config.toml
d_model = 640
n_kv_head = 8
activation = "swiglu"
init_std_o = 0.0
beta2 = 0.98
lr_head = 0.00833
grad_clip = 0.5
warmup_steps = 200
final_lr_fraction = 0.0
batch_tokens = 262144
Each number is 128 + 32 x the weight over its row's rms, rounded and kept within 0 to 255. Layers, rows and columns count from 0. Numbers have three digits each. The size before them is the row's rms in percent of the matrix's.

# down: layer 3 MLP down (transposed), 2560x640, rms 0.0315, rows 793-839, columns 400-439
# gate: layer 3 MLP gate, 2560x640, rms 0.043, rows 794-840, columns 400-439
# up: layer 3 MLP up, 2560x640, rms 0.0428, rows 794-839, columns 400-439
down793 097:124064138095143126149171154105145147149144142132095139181139138132150175120096122100130172132090051172091171144136127126
gate794 094:134144123108120144165067076127153151109118160123089098149132098169101063099114139118107117117144164091178187090123115108
up794 103:152118098156143082151121142064139168112133181156135127167154128102168121103152086103120123175118105144161106149119098138
down794 099:122090155134127115127100107070135083170154108098136117065096086102120119137112160149092112120122184127108077179163151110
gate795 109:156143121079146142164108159154122130115183090118142155127183083146111115111157071121132114120096137116158188136160144141
up795 103:138167152132098100149149184116120155107166094127152157150166061125182137131170170126122107106166103101128141098151143135
down795 101:106140130207060122193195133119114068127151128098142097111162135143117073167068187105090097116130120120142131142101096135
gate796 100:156140104131097109149190140126132228090123135147127148144120122157108060143137096170137069149061145129165095153122146124
up796 100:131119142208113167147086105183111135099171131128108110129099164153141158108084125176127084134162127144144132142165135076
down796 101:129108111107108119175128121088124121200114193163198111176125180089083126127124183111127095122124173128128126120141120133
gate797 092:139084076072076103086152127117121117158147119112133096139144126175101170166140191112142150114118122116130110147070160148
up797 093:147140042122110120178162106177175216147088059116131111097070107112104121084190083143167099147101076057116163191094101136
down797 097:087183155164074133128119152158143182115133158149086143095098181143140156128171110108102132151162146154107110182115112138
gate798 098:148159147044113091073137139071116134117133161152081186180168139102115153134141125143124114139155106122161054108124094120
up798 098:108169136183168150092088076121102115121121113149217127144118113098164110074149117057145091098123092152089076170157071108
down798 101:135095137081150117094141169181071125142164143161100108131133164173084083101073120146114126073117112154164093118078124122
gate799 094:099171162175145189163163151185086117091089133113063131112057094076105167077126092140153138113159157147139156175154097023
up799 099:163134119081166138096134119121124120091156162111090074095162097110168132125052108143142133112107100087177141157205076245
down799 100:100113066124181136116147177147091137160109087128128106107099071114098039117096158107145125119148076141126136179155140086
gate800 100:129120130144171097120168109146178169103122165142111107075090115151098163151089117192132176159146108186156108149114149101
up800 099:126136155183057156181161156142066080160119148138114168140069135125112189125138167108143176120153070202113188135143133119
down800 099:170143129101136155156101131137111131157149105138106180124191140160167152117065117101123149125155142127125122142109118127
gate801 091:125178133138117177084093171100109165094160135094140186090107090092131124119129140120154117067114086182124187136098128122
up801 091:127162207113116088127132075099094115109109131089157198134192095143096145103119124111161169088133163140111101120143054180
down801 098:156163149120088121151083179151080097111119163091144130144143109113133159157117222143190129101164148179157109140110156168
gate802 098:140147118149129156184136121128092092139097178073079167178182151167090157111149143140193125119039164130185153114130091172
up802 099:206147095151111093189135132098098107129170141159164148121136140134174108097128159117060173165149177171181126140177154107
down802 101:174142180194149125155151092139141076142122117109150105087147104076117154116129125119160142084121155110102117098099115196
gate803 095:090102130116115159179167148126124131130128157127103144085117133117158123165165107100159099078131089157098134118138061099
up803 097:092113162116168131149141084127104089112064134100138143173132143113125162107114162092154135069136193144174101114119096130
down803 097:151147132153140069127118177131055116087112122112132099174117136118175124220119094104170142076128122165068146095158142120
gate804 098:144113163115112108103142115111173156131094128109151102147122132104157140129106187180173123123160063137145123149030099139
up804 099:096148085152148051171134155170154142118103168129186160140136169141162142148154109103112164172170070130152118171168146119
down804 098:121136167074151152128093136142115089141103139093115128109122166126143100148107178154180114108102170176156126133107134164
gate805 100:158182117110154171091109076137149138163086130153127097125135081144138108141180145174113143103125119154114116097118121168
up805 099:083123140167105105160124161096115086115118085146195131110121143128140124093112136099129087130146138144125142139163127086
down805 099:168103186120155125178133117110127086126098161140094130083115125121093135131092143159189155120159093142145124138155139114
gate806 097:112112161109112154161108119146139146131107131156162113151100114093154165148099103082134105118151142123143113184139066121
up806 095:150130125121093120177097171153104160128089169161157153132073137191137144112126169110170112151122113118152062094113113165
down806 099:117143139140155124190138130132084110128143122104144080075136125139099127094114138116164167128154097127149108133147125143
gate807 103:160156046105137150127109144059154126143148065062134077155070148135117085107146161143176166082131155167158121161106164126
up807 102:124147049184126163154117161122161197158113117140148101093117154097117103132116126201171131089096099167133094095135116118
down807 102:129077105161175136074121111069170138141139111110155110100141138092077144115176150169120223135082122111057093183111115126
gate808 099:142129139115124119106089171143135141167061171139153188169148141178079100137140101118100150137145049162141085090078139198
up808 098:169157141146075117135176142208139166126147120076132100090140120099120131074152135215092160088142141150127210092148142172
down808 102:118123142157113164126109053160215090155055128094117126180092082166120137080164151130104124128152163149187088067179113133
gate809 104:158135141131131076104118116184102132089152150088137145118130080150134064147135089107157167152152155154150080109170151092
up809 105:094170134121069137151082059155123114128163147151116108161119090120109149141138129127117120125168025112159140103090154135
down809 102:165122097158066126033092138143128221160116126068183136142096113166178129101088139161098159164156127088129180123119101172
gate810 101:071093109159164083111123114091136099059143126104140132093095120092129107168187140135094117123092137106138090149102180109
up810 099:139110097056110044106178156105090117130069130146113178196141118161092085097176156080102147131065073142135064110148138194
down810 099:146160147127154056085131146141076125117107160100022103091127120087093105180125129163187163165151164083155138105164144144
gate811 100:135079116031126132108123119150129150126173199139089118152125200136110162129076105181121136128099122138147154113082126164
up811 099:171144163099102156087139143089082147140094168065150110128070210142059137160127139104097174132131157105161099155147102060
down811 097:150152100086139118126169139077162111099118145142178147172095131153148150092111110097073109117118070124111121057142105135
gate812 100:137068184112130109082165153165120112193136081144110136147057113075131118107134062171133139167145166160153116103145177152
up812 095:044114117128161079109125107130093101144124090067100224105138106108115127074171115150135091158159125165121115110053150173
down812 101:090098066147159118067105124112156089100091112137123104142180111105022110081088104107166084129157137128165136143159146122
gate813 103:128150227143148082112131112158170168172097111147126118138119119142155122115139107139114133187153132139104161160085125094
up813 096:174126113150124104111093094039207152122093094141127143132100120100125118100174091138156142141149088133122131176056097098
down813 101:136182086130128127138111131100182132164130099186052207136178141146114067111133116158171140110152145116133206105120129140
gate814 096:109157156171114102106140104169122068095142041082143086108069091115117140131113070155083130130147113153137096120127155160
up814 097:135114110166058192139109111158160088120144095112116166049129147148149121105116132206100104082090122078139155125134110116
down814 096:098155161182153129186094137143122133156144125109075141096154124093068128111172131169107201165064184108191152103145134177
gate815 097:137092157148076170120167130187108145171182191145082143160132160228077183177114137130159093094104140183140137087090106090
up815 100:090164167127107124154155137135094167157167067184120165089106111144074097134127072087118142097128108149158110165137153120
down815 103:089158121100141121156147148110151113114119117098079120099086092102156088081118057104113121166142121142122133184064088122
gate816 095:209143138110150140099117214125074128090205106139116094117162131143185106169101154162142105145154118132140113092151163164
up816 099:098166099081184136147152167145152135147189122146114142160132097127086126045111078121106148134145166136166102144108152150
down816 101:110151139120116169145108099108165160148226138067108149146129097158108152141156160081124089099111159110142147099081100148
gate817 098:132095126142121099112151147083144096184122098120128128112090141163133138051079177171201142127114196117114182183095113114
up817 095:146097201160096103090165082079114176115151115106098123133146118102119167159120133138115132120138182107107117124103102129
down817 102:106091166135106183130126123134092161189108108110140113149130119112153152072182155152160125118112129056066176125099078113
gate818 100:136118061115197123088104081154094219111193152075155149131146132120155174089152131130139155154139094119201139136164107135
up818 101:135135143101082125093124185090100115058160100141145080088124126111120110106100141154097147158048129103109155154141107120
down818 098:129091126081152133087115127087129172146115143142108137142146172167171153113137124168042168075122142084175145168145102124
gate819 102:155127170143141116121128097093143108126187138107107142110158158083130096164103143150142122123147146089168104036080200142
up819 101:162168120104144114135176132122140141123071109127038187152169229119093177145105173132137097052119095161132185125112163144
down819 099:168153166132097189144155102152133163149110091172182135143134121135127105140120123129159102054130094101076089141099177118
gate820 094:152099120108148094151175127147146150141161124125092094166108122143152099111108125122087152145092116180121132101158138108
up820 097:112088138192207107133108117110044132182092123121110116093168129125086078175139120126136088135095154098123122054185139131
down820 098:156094095172133148071130160164163156118075041143103092106079045149111092091126197170153085133159129172161085145129136143
gate821 105:117083171149147175126150088117156077118084175114094115125143107101132121156092139111159140161135097116121107085153164118
up821 106:155126161124151124090161089082137125157138151108125100092109144138168110099177162083119087136077083170082188151119143119
down821 104:093086115169077165157103103155109157154173096128165091123095094091132104062171147074083100164115066091155152133083168170
gate822 103:111182136127124135113160151126068159184124162129151130138132123094141133147158156128096105154136118166196114145127100075
up822 103:122135147122113118086124172104116132030208107106094144141145082086119123132086087102169153168122089108102046144137129137
down822 103:078166106113130088174129132125080159142176131171164127114109113149230114126121145110124102149193084105133206117138149157
gate823 095:147116121143101131120089099104155118107106142080148047134107169138107103091170132133107107087155124191171147082148170113
up823 096:087165114151081114070142150180128075142152136131132138134167165119142165128158167141132103165118115075063099145123149043
down823 096:117156082146136188148108065135076111096171116162116111089130120106147193081106108096120119122128155146131154104136096113
gate824 101:114159103137151081193096108117149064111068183078110107133139132137111139125137070115143179121118146135108129190121112100
up824 098:146102108124076133140097174140128165127162123112135237089109083117130115088131131155097142125125158162102138115120108182
down824 100:141173124170091094109109141132144070104059106064148085157115172131117135104158114103110129169137124168098133136125014100
gate825 103:143131159125147191119132131126129128134127127130124128120105121155122135142131133116147128119107153133147173060123140146
up825 105:147133174151173053078190087186147161163151204168096163150168150183167161114164163175065142186169070108090077084151125148
down825 100:101176169114122150126117072153106119152105120091161081138152167127118042080095122064136132103120183074162106051154105135
gate826 094:171128135115137131113138153162143140118087084184169093152120136168098135179090097087052161056119091118133106157101108150
up826 099:147106120109117165126134170139213134108139156094098208137173119152175085187093131126072103139098169145098118115129176145
down826 097:091194162155083108144125078114086102148111160110139141100178130132116128090194127164160134150095056150157120171142092048
gate827 103:143160087121094082170075124155031155093173156100108105141131086154097086155040195120161125204077155068177147130150116121
up827 107:129124103133099104108086134135156115140162093165115146111145170175194108122159100126105117097066171088164124111160138129
down827 100:150125133095091181146155145106078144208136107177153109149129121107148078133199144141131218141150150138167087073139059125
gate828 098:112084164154120156077065178137073122083091132103133157099139110091103178097148125135046158153135114164188132077131128093
up828 096:101116119141085126093117126185106147139154124129099111158155177154110147160149061160045105133094142140145110095223128045
down828 100:065174140142127123078090139177100137098130098125098131096134141143158164177137110142133198121157190105138141129123113114
gate829 112:168158125181098191121188096143129116106178105083078150126173129130173125150159070153179064103092136168120132124134143136
up829 107:072148128163066111149159225157147111127112102130058099144145074173163138148118106063125147160136111143119104117145178070
down829 104:129069108100101077148080128136171150130060132179089196148066189113086140122155116120139076143210082086097135124152120116
gate830 100:152152138105163102118120150111155104140081177103116124147129119128146079086126095137120043171178164090175124117157131178
up830 101:101110123106112139092144119122076099158104140075134180122178073173161113065073155121131120108162166143107094105186131153
down830 102:123098177157104110086094174178142105203125137099124134091142114162192114150128158135142127130137158161093150078110120149
gate831 100:167085047177141179189162181232085107154145093120130130151157139115185097147112097135103062095086124112122066128116074154
up831 101:113102179151109125188090157114109109102155072131084140142177177143179124094160078138124138146136100108125112109132121110
down831 102:075134140155103116052164122100184102129091159117166189130097094141119163148169103138104097177127127124135146148061120151
gate832 100:161131098121104099185107143124147124171135136132139128124152136108129100139139153157179132121157100123174130169140059114
up832 101:134100110136137090117112017099075153128164125156157155134093124115106127093107114156113118145147097123141128128114137085
down832 099:112139165170120114091202132151150129159101148072128131155152129152219138097172120106178092110129116169079155099212197099
gate833 101:115118149137098048145187102137132101129129130141097099119118159106129131102154118068117169095122140145091113094110116105
up833 103:127144100151158053117189091124161084141178051107156119090128153161079057147065162110119068164089128147132132082114123181
down833 108:184154061185131176085100149153123101108122137101109124083100126150133082106074155120142119120103184076084118072123136175
gate834 093:093172137090145148165121158091098140117154125122146111113136167155109129107033153108157143129163145128166156161128151084
up834 094:129108099099139081150125134120129192087202088085150100079128175121133134159141189080147103135108091068172132134138147154
down834 095:062078153078061080112160159174125108147166170116158159117096131124114120123081092129196114128119130196107117156159096130
gate835 100:156147102111183110108114173156118136148122143084190126193128168117148160126126068108113152129167105193139097180092187106
up835 095:123137127112184109125130118108140094084106217166128088125112179134135136155130130174128045149133119132109120113154112098
down835 101:141123057122093136157126100185140101075145194125104209097140087153137111191155166124140063177112157156150074183156103131
gate836 107:128127119085124126034195134055144134073113152165136120179138170080168135160177074144137136143123130091140103086108119150
up836 108:139103148103148154175097166123175111113155111074084129147101124141118130123155117107172083160074096142095128147115171021
down836 099:061134144119100150135141091173178164139138168121174128138148117110103078075151149156154140079123092137134202170146126146
gate837 098:106151090128126162105122134108113108152039108130109173137154150091121115160137163129140154148189149059116130065096089144
up837 094:096076114166127143162071153114128153153124094080153120113150159169152143128153076108101133133125140130122094158190118122
down837 101:098092174117118149105056112148143114175135100103109144078149190124106173094137140171092095106158120074161120157086132083
gate838 102:154178194135082115142105136132150126091167161174133068122134072157129113192061162171122089106130080133128144106091130151
up838 106:148085170130148133157134107108122119145109100140166141182128129137178076155069103114156116130087187140150130137144135144
down838 102:096133146098056187082100125154138173135124141112110114121128119096159094138094139112108114094200194127074158175079110072
gate839 098:112121140151138085055183155114051042064113033164077107154175128164147117171105152167090168153140183191126139135087133080
up839 097:136156062149186125172089124160112135162115126115088094181109123139080106120116152087169169155090139155146120157128160193
down839 098:137164133142056155210154136142151124154120198099101119113069124117062136155107107050129091143048176130132164133172163086
gate840 103:191134125086120159163119114127083133131131144184083119135128151134127098115173156136177187179096103136097156211186170118